config.yaml
n_layer: 13
d_model: 448
n_head: 7
n_kv_head: 7
head_dim: 64
d_mlp: 1792
vocab_size: 27980
activation: "tanh_gelu"
norm: "layernorm"
norm_place: "pre"
norm_eps: 1e-05
positions: "learned"
qk_norm: false
attn_scale: 0.125
bias: "all"
tie_embeddings: true
parallel_block: false
init: "normal"
init_std_qkv: 0.0239
init_std_o: 0.00469
init_std_up: 0.0239
init_std_down: 0.00469
optimizer: "soap_variant"
lr: 0.00267
beta1: 0.95
beta2: 0.95
weight_decay: 0.075
lr_head: 0.0059
grad_clip: 1.0
warmup_steps: 200
schedule: "wsd"
decay_fraction: 0.799
decay_shape: "linear"
final_lr_fraction: 0.02
batch_tokens: 131072
seq_len: 1024
doc_mask: false
train_tokens: 531800000
steps: 4058
dataset: "wikipedia_en"
Each number is 128 + 32 x the weight over its row's rms, rounded and kept within 0 to 255. Layers, rows and columns count from 0. The size above them is the row's rms in percent of the matrix's.

# layer 9 MLP up, 1792x448, rms 0.0882, rows 186-216, columns 224-335
size [ 99  96  97 107 104 101  97 105  95 107 100 124  95  98 104  94  96 103  99 104 100 101  97 100 103 106  97  95  93 101  96]
[[101 161 117  92  60 164 147 143 100 162 190 154 191 189 108 120 172 141 139  79  68  94  96 115 152 138 138 148 113 125 117  54  85  47 112 135 123 113 111 126 135 135 141 133 115  93 181 129 154 198 108  99 166 125 130 125 146  99 126 114 113 109 151 131 101 116  97 169 145 115 136 143 123 133 137  96 115 169 168 145 147 149 115 119 149 118 117 134 191 163 176  88 134 113 102 133  75 140  81 108 116  98 160 171 167  72 164 153 154 123 111  87]
 [ 93 114 151 196 182 116 151 108 163 130 160 109  69 184 124 151 100 115 109  98 100  74 169  96 138 189 101 102 125 145 105 102 113  92  44 175 138 105 180  94 119 102 162 140 113 118 108 107 107  99 114 124 126 119 133 137 120  81 139 125 133 177 117 171 110  83 196 129  99 151  72  54 179 173 163 147  72  87 142 170 129 211 110 113 126  94 155 144 117 120 139 139 165 117  94  62 120 150 147 200 130 145 105 148 110 119 164  84 186  88 114  72]
 [119 120 149  66 166  90 136 129 112 178 104  85 140 134 113 129 137  92 139 118 164 133 129 133 102  85 136 116 121 163 122  65 188 115 158 180 131  82 183 158 142 143 142 126  92 185 103  77 128 128 163  97 122 116  72 105 136 174 125  68 133 143 196 117 108 108 114 132 159 176 116 104 141 123 203 125  95 121 112 115 116 147  99 139 121 139 104 137 118 157 118 163  87 124 110 116 108 126 144 140 172 144  82 143  76  91  65 133 179 111 150 121]
 [121 114  84 120 135  92 157 153  42 116 157 115 153  94  88 167 137  98 132 200 142 121  99  68 119 101 112 134 140  98 116 101 142 138 136 147 141 100 120 106 166 102 108 138 174 141  78 129 123 114  76 139 118 144 182 142 116  91 124 122 133 115 162 159 101 143 126 118 118  68 100 155  66 163 110  95 102 130 108  78 121 122  36 196  85 157 139 104  78 119 122  98  38 131 154  93 109 124 155 134 112 157 109 141  66 141 193 122 168 127  97 130]
 [138 232 127 134 121 151 132  92 173  80 128 117  66 141 150  97  99 131  70 119 137  91  96 140 145 163 169 124 171 108 138  80  84 113 103 148  66 155 123 120 164 156 107 109 129  69  66  84 162 153 146  73 145 117 154 151 112 113 132 161 156 147 183 131 103  56 175  96  99  90  64  94 105  70 148 114  90 119 182 109 123  52 162 103  70 121 145 140  68 121 135  85 112 172 158  96  71  88  91 122 109 152 173 116 147 127 141 169 167 178 126  78]
 [123 181 106 129  75 140 141 153 111  64 117  93 158 149 115 141 134 200 154  61 137  72  90 125 118  84 141 150 134 189 150 189  93 137  69 124  95 123 168 117 137 121 146 169 159 106 206 159 127 156  87 105 138  61 138 119 153 146 148 146 113 152 172 152 111 136 180 156 145 164 107 121 149 174 142 112 137 108 148 112 101 120 144 131  88 147 120 140 147  99  75 136 113  80 112 129 191 169 174 121 125  80 148 179 146 174 103 121 123 111 100  79]
 [154  88 107 123 158 108  75 121 185 197 116  96 123  99 104 137 136  96 117 122 142 150 156  83 128 110 112 163 120 163 141 116 144 119 114 137 110 151 196 162 205 105 126 181 136 204 134 135 151 178 140  88 118 122 101 167 151 132  55 143 120 137 118  97 156 107 140 121  95  42  75 113 121 109  81 126 163 145  80  61 131 116  91 137 123 168 101 163 115 150 140 134 118 128 142 111  78 129 114 117 111  61 135 242 103 127 122 160 121 139  78 165]
 [135 157 172 178 104 132 123  83  58 130 114 115 112 180 155  88 137 160  57 147 146  77 114 152 100 122 127  64 114 115 111 130 120 123 168 111  99 187 199  99 100 120  79 157  95 152  98 114  84  81 121 182 153 145 149  68 102 117 144 125 100 111 135 134 124 160  70  89 176 127 162 167 129 158 171  95 133 106 135 143 110  85 119 140 134 111 164 132 170  99  99 111 132  99 118 140 162 152 159 121  87 107 133 137 122 121 110 139 146 125  87 115]
 [117 135 189 124 106 173  83 103  71 108  94 137  88 134  99 102  96 154 102 143 133  92 145 116 124 138 171 136 174 109 163 158 117 119 124 130 180  84  78 112 136 167 180 148 104 120 134 159 183  79 131 137 143 140 152 171  93 105 193 110 157 117  81 167 171 151 162 111 118 169 186 136 124 129 107 117 181 130 132  74 126 192  88 164 123 165 149 119  60 141 124 108 143 172 229 149 101 116 181 145 136 107 153 141 140  72 108 113  91 152  94  77]
 [135 103  82 157 137 112 139 155 129  92 117 176 133  61 107 120 137 106 122 156 161 126 159 121 139 121 106  93 127 160  90 146 125 138 188 139 115 102  39 105 143 156 147 107  78 128  88 105 105  55 136  93 124 112 125 132  93 168 149 152 207  91 176 122 101 127 119 142 134 133 107  96 156 154 133 128 104  80 128  63 146 110 105 156 132 161 138 124 161 124 102 118 108 101 106 127 162 112 116 107  85 143  69 155  72 175 128 149  96 107 167 154]
 [166 159 162 196 163 134 159 148 158  80 110 161  88 132 111 102 137 109  89 144 198 116 180 104 124 128 135 111  77 130 111 127 102 176 143 141 101 161 169 147 112 168  96 126 156 159 170 174 120 109 151 129 170 175 109 128 150 132 148 146  93 124 190 133 162  97 126 172 147 131 136 165 152 131 112 154 143 173 113  94 148  66 133 142 100 142 110 113 111 100 129 116 131 169 105 140 155 235 114 189 134 118 241 144 140 177 137 189 167 160 144 138]
 [144 161 184 116  85 181  82  79 108  93 112 101 138 101 123  97  77  53  93 133 153 123 101 119 102 119  55 117 125 149 115 147 127  75 161  69 168 110 134 128 112  90 109 144 101 113  97 110 177 144 108 112 186 138 121 131 156 116 133 150 129  60  97  68 144 149 123 161 155  80  94 143 125 109  69 108 225  98 102 146 135  88 140 134  93  85 101 132 136  72 144 133 152 120 116  88  76 113  59 149  55 151 135 129 133  75 123 131 152 131 113 135]
 [154 154 129 146 149 112 119 125  63 131 138 156 169 158 157  99 120  79 151 120 161  74 124  80 124 179 146 106 120 109 132 147 139 146 169 179 192 117 125  95 179  89 116  88 117 153 127 109 152 188 105  85 160 123 138 174 173 118 192 133 112  72 167 125 125 143 146 174  98 102  82 186 168 132 142 168 131 115 131 155 114 156 113 176 168  82 143 142 128 156 132 164 154 195 121 119 117  93 127 157 117 132 129  98 134 181  96  54 137 200 106  90]
 [125 194 108  95 197 127 145 134 136 102 143  95  68 123 130  70  92 104 114 145  87 129 128 128 135 128  78 138 145 125 133 118  97 104  88  55 112 175 123 184 110 107  81 123 126 137 115 139 144 113  97 157  72  88 108 166 154 170 135 130 208 190 143  79  74  98 123 177  77 104 142 138 152 154 119 103 159  90 133 109 210 149 125 108  88 156 145  90  93  97 108 116 115 115 144 110 127 134 137  43  59 116 117  91 102 126 124  85 110 124 132 115]
 [174 135 240  82 133 111 177 146  84 152 161 123 112 173 104 111  97 143  79 137 159 131 176  83 106 105 115 173  66 165 151 105 141 104 127 155 184 124 135 109 127 134  92  94 158 151 133 148 174 115  91 162 145 102  82  62 184 119  97 137  78 177 139 165 129 158 130 156 135 150 137 146  81  77 127  99 172 124  91 103 121  74  99 171 188 125 113 138 142 148 137  83 131 103 144 113  84 192 104 113 151 156 144  80 112 179 102  68  65  86 177 109]
 [122  97 161 168  98  89 140 129 136 121 115  94 111 115 143 200 143 129 106 163 142 102 134 132 114 125 147 113 158 108 118 130 169 112 126  66 161  64 112 121 128 121 154  63  65 102 117 127  96 142 114  55 151 114 140 115 117 125  96 140 110 123 125  74 107 165 143  86 127 155 120 180 107 121  91 114 118 153 142 145 192 134 129 137  88 136 127 157 112 105 136 142 196 142 151 104 185 161  98  92  99 145 160  60 136 106 178 136 100 204 123 147]
 [177  95 125 176 142 111  96 118 147  79  97  94 112 136 191 154 132 116 179  77 150 123 138 126 123 161  73  92 109 172 103 196 130 155  87 143 113 112 151  97  94  88 133  68 109 154 105 135 121 108 137 143  85 130 157 156 124  82  91 111 119 145  80 148 135 138 114 101 120  81 188  72 178 149 142  98 123  83 166  86  86 117 114 120  97 100 121 132 119 103  85  99 111  83  56 104  90 115 122 153 153 142 147  66 146  52 140 144 106 135 101 111]
 [112 138 169 131 130 133  70 100  92 125 127  79 101 155  43  58 148  57 148 170  88 139 166 141 132 145 158 150 143 101 108 139  91  70 154 124 106 100 129 147  89 105 103 128 105 132 106  93 116 175  62 150  80 153 142 136 178 125 173 103 155  33 112  93 140 138 123 116 139  85 110 137 156 118 119 188  63 195 136 129 186 190 184 173 140 104 142 125 178 161  81 143 109 167 112 142 115 159 137 157 110 124 187 156  85 119 145  97 124 137 162 108]
 [169  66  82 176 142 130 137 124 107 111 211 107  86  99 161 123 163 154  89 182 118  96 135 152 104  49 134 134 140 122 110 142  58 114 128 124 120  38 149  95 154 177 113 140 125 143  79 166 187 128 139  98  67 150 162 110  99  98 169 146 129 144 112 138  91 120 150 106 127 118 164 131 126 175 107 114 165  93 135 105 135 147 105 157  95 135  77 117  88 142  76 202 126 126 138 109 129 165  85 164 131 122 118 158  87  67 124 102  97 134 148  82]
 [178 190 114 173 115 177 166  53 130  61 199 128 172 140 117 175 113 133 155  62  97 145 109 132  82  86 139 120 165 142 125 137  95 129 156 118 105 165 191 130 119 133 131 103  73  93 108  75 156  88 127 152 132  89  91 125 100 159 164 194 137  96  80 114 135 184 140 173  80 137 112 140 182 127 141 143  66  72 148 162 158  90 117 139 139 113 124 136 109  88  83 160 147 107 147 121 102 149 176 130 164 109 145 124  55 107 152 112 116  92 119 103]
 [223 108  84  90 142  98  81  82 115 135 205 192 155  91 135 109 125 128 104 120  93 151  93 150 125  86 106 130 137 141 116 116 170  63 170 142 107 140 142  89 163 170 141 181 149  94 107 113 160 173  99 134 137 178 133 129 123 147  92 139 136  98 185 106  82 122 117 104 170 165 100  85  95 187 106 134  89  74 134 144  97 117  96  95 153 137 113 169 115 169 132  91 157 161 180  80 129 148 124  65  82 148 128 154 124  51 119 154 139  96 127 109]
 [116  98  95  39 111 171 153 146 145 157 108  77  61  84 164 145 136 139 149  58 126 109 132 163 129 153 131 116 109 114 132 124 107 112 169 158 148  91  75 115  96 143 148 106  97 116  98 135  78 110 121 153 125 130 166 123 111  81  94 108 128 136  96 137 142 157 150 129 138 132 132 137 132  79  85 151 111 128 164 119 156  89  87 115 142 151 129 155 163 137  98 168 124  64 126 144 102  91 117 171 149 105 173  86 101 148 118  92 130 165 186 106]
 [158 158 133 131  96 141  93 146 140 121  86 148 176 185 195 118 117  99 136 201 134 196 158 154 166  94  88  96 100 167  49 106 129 148 173 132 184 172 116 130 129 127 138 143 115 123 176  99 109  97 138 121 104 112 164 123 125  82 177  82 129 103 126 176 100 133 117 150 113 144 118 106 138 126 139 141 129 147 135 175  92 201  97 111  92 105 147 105 132 129 123  87  92 120 128 179  97 158 126 142  88 161 104  98 129 224 178 149  75  80 165 125]
 [142 141 203 100 130 131  82  94  98 139 108  83 156 114  78 162 109 136  86 127 144 168 192 179 171 137 107 146 150 205 184 155  97 102 196 106 155 169 151 119 171 146 111 138 110  61  58  96 127 117 174 116 175  80 104 147 121 115 120 126 157 149 167 122 155 132 164  88  77  89 131 164  98 111 105  80 134 125  94 182 103  86 178 127 153 135  90 120 144 132 113 168 103 136 120 176 144 122 106 153  71 174 174 148 111  99  75  99 116 105 140 134]
 [ 92 108 186 132 118 137  87 106 147 187 116 121 125 210 152 144 168 200 102 180 169 109 144 140 109 149 143 132 132 116 129  97 139 163  99 163 138 127 119 135 129 167 115 145 126 127 163 154 171 150 121 157  79 102 101  82 202 163 129 108 108 139 145 108 182 107  99 196 153  72 170 158 164 145 140 119 171 114 135  73 103 148 117 171 138 111 165 143 147 128 157 134 125 115 107 123 118 125 148 114 147 150 139  38 145  45 124 149 138 181 149 118]
 [103  83  92 130 142 157 127 131 121 161 137  96 139 200  80 123 105 148 120  92 155 140  96  91  66 154 139 193  95 122 160 157 166 173 114  67  84 151  54 147 134 112 110  82 107  79 112 140 142 139 151  85 154 123 142  99 118 168 140 120 170 129  95 133 121 169 143 122 127  80 108 140 119  81 116 181  77 119 148 100  87 108 154 100  87  90 114  95 150 158 142  92 130  88  98 103 124 108 112 146  97  66  86 118  87 172 100 198  71  77 130 173]
 [ 94 170 183  70 151 135 108 118 115 155 128 103  67 114 141 129 160  99  71 164 150 148  74 149 108 156 106  76 135 113  84 159 131 155 100 160 172 159 119 158 103  85 118 131 138  96 135 165  84  99 125 140 115 167 133 123  83 156  78 137 152  76 124  80 157 144 121 129  83 164 119 141  69 127 123 110  76 116 164 103 159 134 129 120 129  92 146 117 134  87  93 127 156 113 144 174 110 102  86 149 117 125 115 119 107  98 126 141  92 102  77 118]
 [124 102 112 131 133 134 153 122  79  95  89 128 123 138 109  89 116 125  70 158  40 125 156 153  60 108 117 114 162 127  95 136  37 132 152  98 157 169 126 102 173 108  87 154  56  79 110 136 108  57  78  95 135 157 120 118  83 108 138 109 103 116 156 146 116  71 168 146  91 109 110 131 118 123 121 153 128 123  93 151 152 119 113 146 106 103  92  98 126 137  97 149 141  77 179 162 171  86 196 143 157 156 127 164 142 152 128  82 115 160 127 128]
 [113  53 108 150 169 179 113 118  89  90  86 112 104  84 185 110  91 171 154 169 145  97 108  86 134 166  86 117 158 109 150 162 134 130 104  91 165 128 112 184 109 100 133 143 138 149 130 118 131  79  97 141 124 188 102 127  82 153 133  54 147  99 221  95 159 163 191 142 132 123 140 155 143 105 101 192 115 198 160 125 140 139 124  92  92 117  59 201 171 144 117 140 169 134 102 127 138 112 119  90 120 145  91 125 133 101 110 116  93 143 126 106]
 [145 109 133  89 178  82 151 105 147 172 106 141 119 120 127 148  73 165 115  79 126 135 129  80 173  99 151 127 145 109 157 150 101 101 128 135 109  78 109 178 147 130 120 112  91 116 125 163 112 162 114 130 185 104  55 102 125 126 122  62 151 143  98 117  96 160 104  91 149  80 114  92 123 151  86 129 155 111 128 103 135 154 130 122  98 139 148 192 130 198 121 125 137  83  99  82  95 121 158 135  69 100 144 132 102  68 116 113  81  90 135 109]
 [101 126  88 123  96 119 153 135 140 105  88 118 123 118  81 114 132  97 151 149 156  72 153 114 106 102 127 134 125 176  70 144  99 105 149 180 118  77 129 140 132 111  94 138  83 154 200 170  97 123  68 135 151 110 122 118  93 126 165 123 110  64 132 156 101 124  96 120 135 122  51 111 127 106 171 158 123 143 113 148  85 112  99  88 111 134 139 111 150 147 167  94  98 147 146 141 140 162 150 143 107 167 157 135  61 133 142 133 124 198 132 131]]
# layer 9 MLP down (transposed), 1792x448, rms 0.0961, rows 186-216, columns 224-335
size [101 100  98  98 102 103  97  95 102  91  95 122  98 104  96 109  92 105 103 106  96  99  95  89 109 115  93  94 104  96  92]
[[153  69 114 180 222  45 196 204 194 142 121 128 152  86 160 160 110 104 185  93 106 119 116 123 130 122 139 195 160 125 114  89 173 187 106 158 131 167 119  93 121 134 160 173 173 106 130  87  96  89 183  81 142 157 168 154 191 181  87 113 122 152 124  87 193 157 130 127 138 130 107 129 104 118 168 121 232 124 128 134 158  85 132 143 137 137 134  81 160 127  81 160  83 163 118 152 140 112 120  79  96  91 123  87  89  70  62 172 210 110  86 153]
 [133 132 137 135  82 141 121 185 152 153 124 118 146 141 104  98 146 194 127 156 163 117 161 152 142  70 125 108 129 193 120 106 105  95 195  82 140 116 148 195  99  86  69 176  76 157  76 118 222 156  99 163 134 100 100 113 100 112 105 117 152 173 136  94  83 133  83 142 106  86 175 140  83 119 105 160 138 139 120 152  90 126 105 137 159 123 157 212 179 144  96 177 165 104 146 167 145 152 126 174 122 150 121 136 149 119 122 100 101  68 196 153]
 [132 122 202 110 160 155 112 175  92 117 126 109 130 148 144  55  64 163 129 142 111  93  99 122 129 112  90 142  98 120 143 114  84 127  99 183 137 128 121 133 139 169  82 172 100 126 129 151  81 103 103 122 127 118  93 168 162 165 154 170 234 110 106  98 125 162 130 133 125 125  84 178 129 153 113 151 134 151 151  95 110  95 114 137 105 177 123 141 121 156 139 137  52 118 158 142 156 177  48  84 129  50 136  49 130 119 113 199 143 135 118 173]
 [120 111  68  98  94 125 146 146 141 196 106 188 128 190  97 129 127 200 117 107 124 114 109 139 181 110 109 117 110 154  98 100 137  97 149 147  70 178 140 166 163 133 146  91 150 181  99 148 115 199 144 152 129 133 188 136 120 150 115 174  57 138 153  83  96 151 121 117 136 137 105  84 105  81 114 136 153  88 117 124 126  94 127  87 206  99 156 115 155 166 117 115 170  41 168  98 143  93 137 140 102 127 115 128 155 142 185 186  92 112  88 123]
 [116  82 161 148 103 153 131 134 108 158 112 160 119  98 139 167 107  55  86 123 131 121 139 134 152 150 158  96 109 195 135  53 117 137  94 195 152 140  77 170 172  94 110  91 124 118 159 137 175 177 134 134  83 152  79  99 164 107  86 157 132 104  95 156  98 142 106 157 163 167 141  82 109 140 170 166 138  83  75 151 105 173 110 190 128  77 106 107 139  61 141 120 175 172  98  85 146 179 121 172  75 139  92 159 196 141 101 127 175 124 141  77]
 [146 142 191 147 135 156 104 181 110 170  82  59 157 115  93  53 174 140 115 211 133 176 121  97 134 144 110 160 161 157 117  83 158 111  91  86  89 169 145  73 124 156 141 144  73  94 136 131 162 168 155 156 149 118 126 150 178 190 147 130 121 197  77 161 131  81 139 132  88 169 193 163 155 143 147 167 116  93 125 155 164  86 140 135 115 104 148  89 102 218  96 145 172 166 111  77 185 113  89 136 150  91 108 129 144 182 111  93 112 150 165 123]
 [155  88 150  81 159 121 160  90  68  94 149 127  98 128 145 102 127  93 154  70 152 166 149  89 150 132 179 137 140 134  70 100  97  93 118 133 155 125 159 117  46 141 148 180  95  15 161 193  38 114 131 167 129 150 179 136 145 140 203  97 168 130 121 107 188 105 132 139 144 125 127  68 165 162 164 131 117 109 146 154 150 135 116 160 115 143 195 153  78  80 129 168 119 139 112 131 132 143  89 177 127 147 103 148 123 126 131 126 111 142 140  86]
 [171  69 124 120 142 124 155 165  75 145 136 157 146 144 129 169 107 114 147 137 102 114 147 143 168 133  99 135 159  92 170 146 187  83  94 131 125 134  80  80 112  76 134 164 118 154 128 146 135  74 156 127 138  99 159 100  92 153 119 100 147 139  95 147 125  69 190 143 126 104 196 155 119 180 175 124 203 101 136 153 112 149 117 177 152  81 125 178 135 143 121 156 112  68 180 148 120  94 158 132 151 128 114 177 160 121  57 143  86 172 213 178]
 [131 115 105 154 161 144 115 144 168 136 112  56 143  84 139  82 112 151 130 142 150 124 131 163 123 106 153  66 104 134 157 165 131 139 105 135  65 133 145 166 142 130  98 132  94 159 163  32 124  86 118 134 136 132 121 138 129 101 127 178  70 139 101 119 131  86  97 151  94 161 130 185 162 182 155 150 138  59  92 111 189 109 180 176  62 151 100 148  78 110 127 150 122 122  81 157 113 125 135 135 139 170 124 110 148 136 128 160 132 181 129  99]
 [184 155 136 151 142 145 159 206 166 147 109  48  70 166 135 121 138 148 134 164  94 132 122  91 203 132 106 146 148 161 149 144 141 164  47 134 143 166 148 110  92 168  97 152  77  89 122 132 144 183 161 103  67  78  59 162 118 127 116  86  72 153 134  78 108 115 101 193 107 155 184 147 167 144 173 172 151 157 182 207 132 140 117 105  80 100 112 108  98 161 155 153 132 129  90 129 110 153 115 123 166  97 165 103 140  97 143 182 137 105 132  97]
 [153 159 122  94 171 122 150 144  79 171 116  81 162 120 143 137 130 188  62 151 156 148 109  86 113 125 133 134 190 120 179 109 141  89 176 195 142  93 168 141  94 140 135 139  72 136 140  82 105 165 144  69 117  88 126  88 179 192 126  87 127  82 102 146 107 122 171 148  73 137 203 201 111 124  95 179 180 118 182 119 169 145 101 206 151 137 101 120 114 133  92 158 152 143  80 147 111 134 109 132 135 173 181 150 149 149 153 134  97 100 198 128]
 [134 141 183 135 155 140  98 178 103  94 143  99 141 168 124 127 163 127 135 170 124 112  84  85 140 115  95 119  69 151 172 116 148 136 180 111 142 137 192 118 189 145 135 168 116 114 105 126 151 189 109 132 139 126 161 168 167 106 150 141  76 162  88  84  95 162  75 178 102 137 136  99  81 137  92 171 175 144 131 122 127 107 108 130 105 180 103 108 144 135 132 138 113  49 129  75 130  78 164 130  94  91 150 106  92 132 125  75 108 127 196 123]
 [ 49  97 108 122 114  97 107 106 163 145 130 111 146 154 130 149 152 151 116 164 119 126 169 147 180 153 122 187 139 102 169  35 184 205 145 186 109 107  99 108 116 143 127 143 150 137 107  85 115 137 136  97 152 143 168 176 158 135  87 118 105 135 147 157 214 200 192 130 147 173 153 140 155 204 123  99 103 109 154 114 125 110 158 120 193 139  86  83 141 119 159 102 113 109  94 123 223 149  61 113 122 116 149 166 171 142 166 181 145 165 117 171]
 [141 102 130 112  89 147 160 118 153 136 146 105 196 180 139  98 168 139 114  81  72 133 145 112 123 124 140  98 161 160 155 115 127 163  81 170 142 174 123 102 109 132 133 129 153  66  85 135 160 150 146 157  84 186 175 126 100 124 109 115 126 116 136 154 108 176 152 144  96 163 162 117  80 112 170 143 114 152 109 129 155 156 164  39 149  94 164  94 135 115 181 126 128  96  92  84 171 135  97 151 138 156 151 104 138 175 146 109  98 134 113 118]
 [111 170  74 125 166 196 164 188 169 144 133 145 149 106 114  89 174 133 170  82 148 147 163 133 127 156 161 155 118 160 149 165 122 111 142 169 174 122 111  79  93 123 102 172 168 121 111  92 129 123 167  99  94 140 209  92 112 155 127 100 133  93 144 129 142  95 100  91 125  68 130 115  89 139  95  98 158 113 123 107 201 144 131  71 164  70 166 147 112  98 111 146 157 124 114 129 127 148 178 155  53 101 108 192 161  78  86 148 192 182 154  85]
 [112  87  68 124 113 129  66 165 172 164 135 143 168 171 107 111  80 147 113 129 126 148  83 156 103  87 116  97 155  85  99  97 152 123 126 128 125 148 104 133 103 172 159 186  69 193 110 155 165 178 100  93 189  81 105 107 154 127  62 170  99  94 152  89 109 118 138 141 154  86 196 103 125  91 152  92 192 172 139  67 124 127 116 128 137 156  82 183 147  89 159 139 119 136  29 191 138 117  95 127  99 138 151 151 182 153  80 128 149 135  99 126]
 [139 195  85 121 102 146 146 120 137 183 148 147 139  91 126 154 116 122 148 124 149 132 126 159 119  89 124 127 208 122 141 161 214 105 135  89 194 136 159 128 168 122 108 132 130 180 141 138 148 174  60 115 178 112 119 110 135 105 132 137  88 124 136  88  91 110 127 127 106 116  97  81 106 130  96 143 108  93 128 136 116 206 128 176 116 149 139 150 122 157  91 153 173 169 109 135 113 131  70  99 113 145 150 185  95 156 150 118 151 114 110  90]
 [ 91 103 106 140  78 113 101 149  79 174 120 106  97 136 174 175 124 132  65 140 140 124 142 159 137 115 144  64 111  85  68 136 127 138 133 144  80 168  73  96 130 136 149 199 190 152 124 159 118 153 162 128  91  74 180 113 103 112 130 127  97 134 167  91 100  53 150 114  88  53 122 113 109 121 111 161  83 133 129 107 165 192 156 111 162 101 120 185 176 108 175 113 133 142 109 155  98 114 150 152 161 170 113 136 111 117 149 118 120 137 136 157]
 [145 175 164 151 148 125 181 163 128 107 162  73 142 162 128 120 143 148 177  92 138 118 133 138 133 156 138 166 112 118 105 128 106 132 122 126 120 142 178 159 122 133 127 142 142 151 175 131  91 128 162 105  91 118 184 100 132 164 153  95 112 105 153 125 127  96  70 125 160 101 142 115 124 194 163 157 115 130 136 129 105 125  93 141 151 189 162  92  64 120 172 131 165 103 101 110 134 122 138 153 181 105  84 116  87  57 184 132 133 152 156 127]
 [172  90 121  82 132  57 141  99 132 131 148 126 153  71 192  86 150  66  99 151 126  95 162  65  71 172 128 120 164  93 129 130  79 150 140  66 109 123 116 172 132  86 113 150 136  67 141 125 180 122 176 142  90 123 173 165 159 118  65 102 109 147 156 129 138 111  98  95 149  72 116 144 119 129 190 126 100 140 177  86 114 152 127 113 112  85  89  85 149 129 142 112 112 137 129 180 141 122 169  77 151 128 133 134 147 142 140 144 114 170  93 129]
 [147 138 134 102 115 170 144 151 190  97 152  74 147 192  86 177 142 115 130 136 142  64 106 145  67 139 131 121 102 138  71 144 141 156 128 104 118 104 129 127  80  58 109 110  93 188 123 127  74  91  63 172 137 103  92 118 122 144 131 143 130 129  85  98 128 166 116  95 135  76 147 125 146 214 121 146 156 142 190  73  82 146 112 126 153 113 116 144 147 141 110 109 136 103 114 121  92  79 117 137  76 120 172 122  70 170 182 123 123 101  70 118]
 [ 95 145 157 131  95 187 138 108 116 143 120 111 186 176 169 152 166 141 162 158 204 141 171 170 157 172 107 195 158 135 137  81 150 107 138  79  89 138 160 163 164 168 108 130 100 167 103  99 167 107 125 117 146 164 126 144 134 164 174 127  82 101 164  91 114  54 161 139 164  90 138 134 203  89 139 138 123 107 155  94 199 101 139 140  86  98 139  96 121  94  61 118 162 145 111 154 116 125 167 144 160  94 133 145 138 143 143 114 125 138 134 119]
 [160 194  90  88 134  76 137 191 148  93 206 142 155 104 126 139 154 140  94 169 103  94 116  97 132 173 133 135 199 117 142 106 131 115 150 187 118 205 163 168 135 146 187 154 136 144 117 106 109 188 162  79 131 112 143 118 146 145 158 123 129 182 136 120  74 144 122  96 141  72 107 129  55  92 149 158 158 115 154 114 112 131 121 174  77 156 149 158 116 123  82 126 146 136 129 139 158  71 105 166 117 107 125  88 162 164 102 107 119 115 134 132]
 [ 96 103 143 128 180 143 197 124 144 133 132 169 116 164 148 139 119 147  88 154 100 127 177 100 133 186 164 121  85  97 132 135 123 149 133 108 114 162 123 145  99 102 165 119  81 114 127  66 162  99 126 131  19 123 109 151 180 165  64 132 102 149 120 104 130 169 103 117  54 187 132 115 174 182 173 113 159 110 126 125 107 109 168 153 129 114 112 127  61  46 182 147 112  85 129 140 135 151  93 176 140 118 192 152 153 123 107 154 100  97 133 117]
 [171 148  89 121 157 134 172 119  97 134 150 127 122 104 162 103 138 156  93 176 151 122 144 125 104 126 152 144 133 141  68 160  71 160 145 172 159 151 163 123 136 207 157 145 117 112 107  92 192 157  53 125 109 141 123 112 101 219 169 147  67 136 133 128 135 171 116 168 103 130 170  95 206 150 158 167 169 107  89 103 153 143 149 116 127  96  81  82 157 166 109 151 105 176 122 102 170 122  64 103 122 144 115 128 113 119  34 133 112 184 150 225]
 [132 131 120 128 114 173  98 204 138 174 156  93 162 188 100  99 181 156  80 120  82 111 150 115  54 105  86 135 122 118 186 148 165 123 174 191 139 163 154 144  95  93 119 201  74 127 176 102 115 141 103  94 122 135 166 141 142 145 134 118  82 144 182  93  86  89 145 171 173 112 126 141 120 160 134 133 111 160 156  88 128 175 149 137 121 118  87  83  27 115 114  55 128 139  79 123 158 103 168 116  69 142  89 163 165 109 114 154 140 132 117 122]
 [141 154 162 118  67 102 171 120 129 146 126 142 148 197 168 117 140 162 119 208 104 109 131 130  96 156 126 101 163 164 140 172 139 163 141 149 168 181 126 112  61 167 175 100 159 143 194 123 138 111  78 166 110 120 185 147 158 165 147  96 131 132 145 187 147 138 162 122  88 106 143 157 194 185 179 183 127 155  80 144 136 155 154 132 135 144  71 160 163 169 137 110 108 169 198 134 197 122 112 133 165 119 165 116 100 144  93  63 137  90 151 157]
 [142 135 154 122 164 135 128 165 142  94  87 183 170 139 192 183 150 126 153  88 115 171 169 109 189 148 116 175 119 159 120 110 118 161 175 146 180  85 112  82 112 141 154 196  93 153 179 153 161 177 175 137  84 149 101 146 141 131 144 144  84 123 122  99  89 153  98  92 146 147 129 112 118 120 165  87 142 133 156 144 178 134 133 163 167  69 147 115 127 143 164 153 147 115 138 158 216 125 116 146 174 161  75 216 111 194 176 144 138 122 150 152]
 [166 113 116 154 115 134 149 120 142 147 109 153 158  77 130 132  52 168 119 164  72 137 111 161 145 110  99  98 142 115  77  95  69  80  88  84 110 182 168 115 126 111 144 157 164 129 133  87 102 115 115 159 150 175 114  94 147 139 172 148 157 203 139 131 150 118  69 159 142 149 112 145 111 118 132  99 144 144 144 121  84  66 114 116 124 120 150 158  77  72 132 184 135 114 180 151 118 141 124 109 140  98  95 164 115  92 130  78  84  82 188 128]
 [121 126 155 186  92 106 128 151 108 105 173 102  51 126 189 168 153 163 204  78 155 166  85 146  95 101 135 159 162 137  96 199 102 187  94 100 165 168 157  86 162 114 172  78 147 130  73 114  97 160 142 173 126 113 159 125 120 154 103 115 128 101 150 144 112 132 139 147 138 152 136 133 165 139 148 238 139 116 109 158  74 104 107 103 167 132 163 116 128  92 149  66  93 127 179 122 129  57 101 149 131 109 111 141 182 167  68 103 141  83 109 152]
 [140 132 120 104 134 130  88 163 131 178 181  94 101 110 158 141  77 118 121  76 141 129 180 143 176 115 147 155 133 119 186 201 142 171 116  87 141 167 144 127 167 150 140 125 165 145 121 114 163  79 163 161 189 149 116 146 132 136 122 138 119 144 102 113 154 171 140 111 132 147 157 136 194  45 178 154 108 131 162  91 174 120 126 128  98  73 121 194 174 124 180 133 160  88 160 164 138 107  66 109 152 161  77 120 148 199  66 160 175 144  76 130]]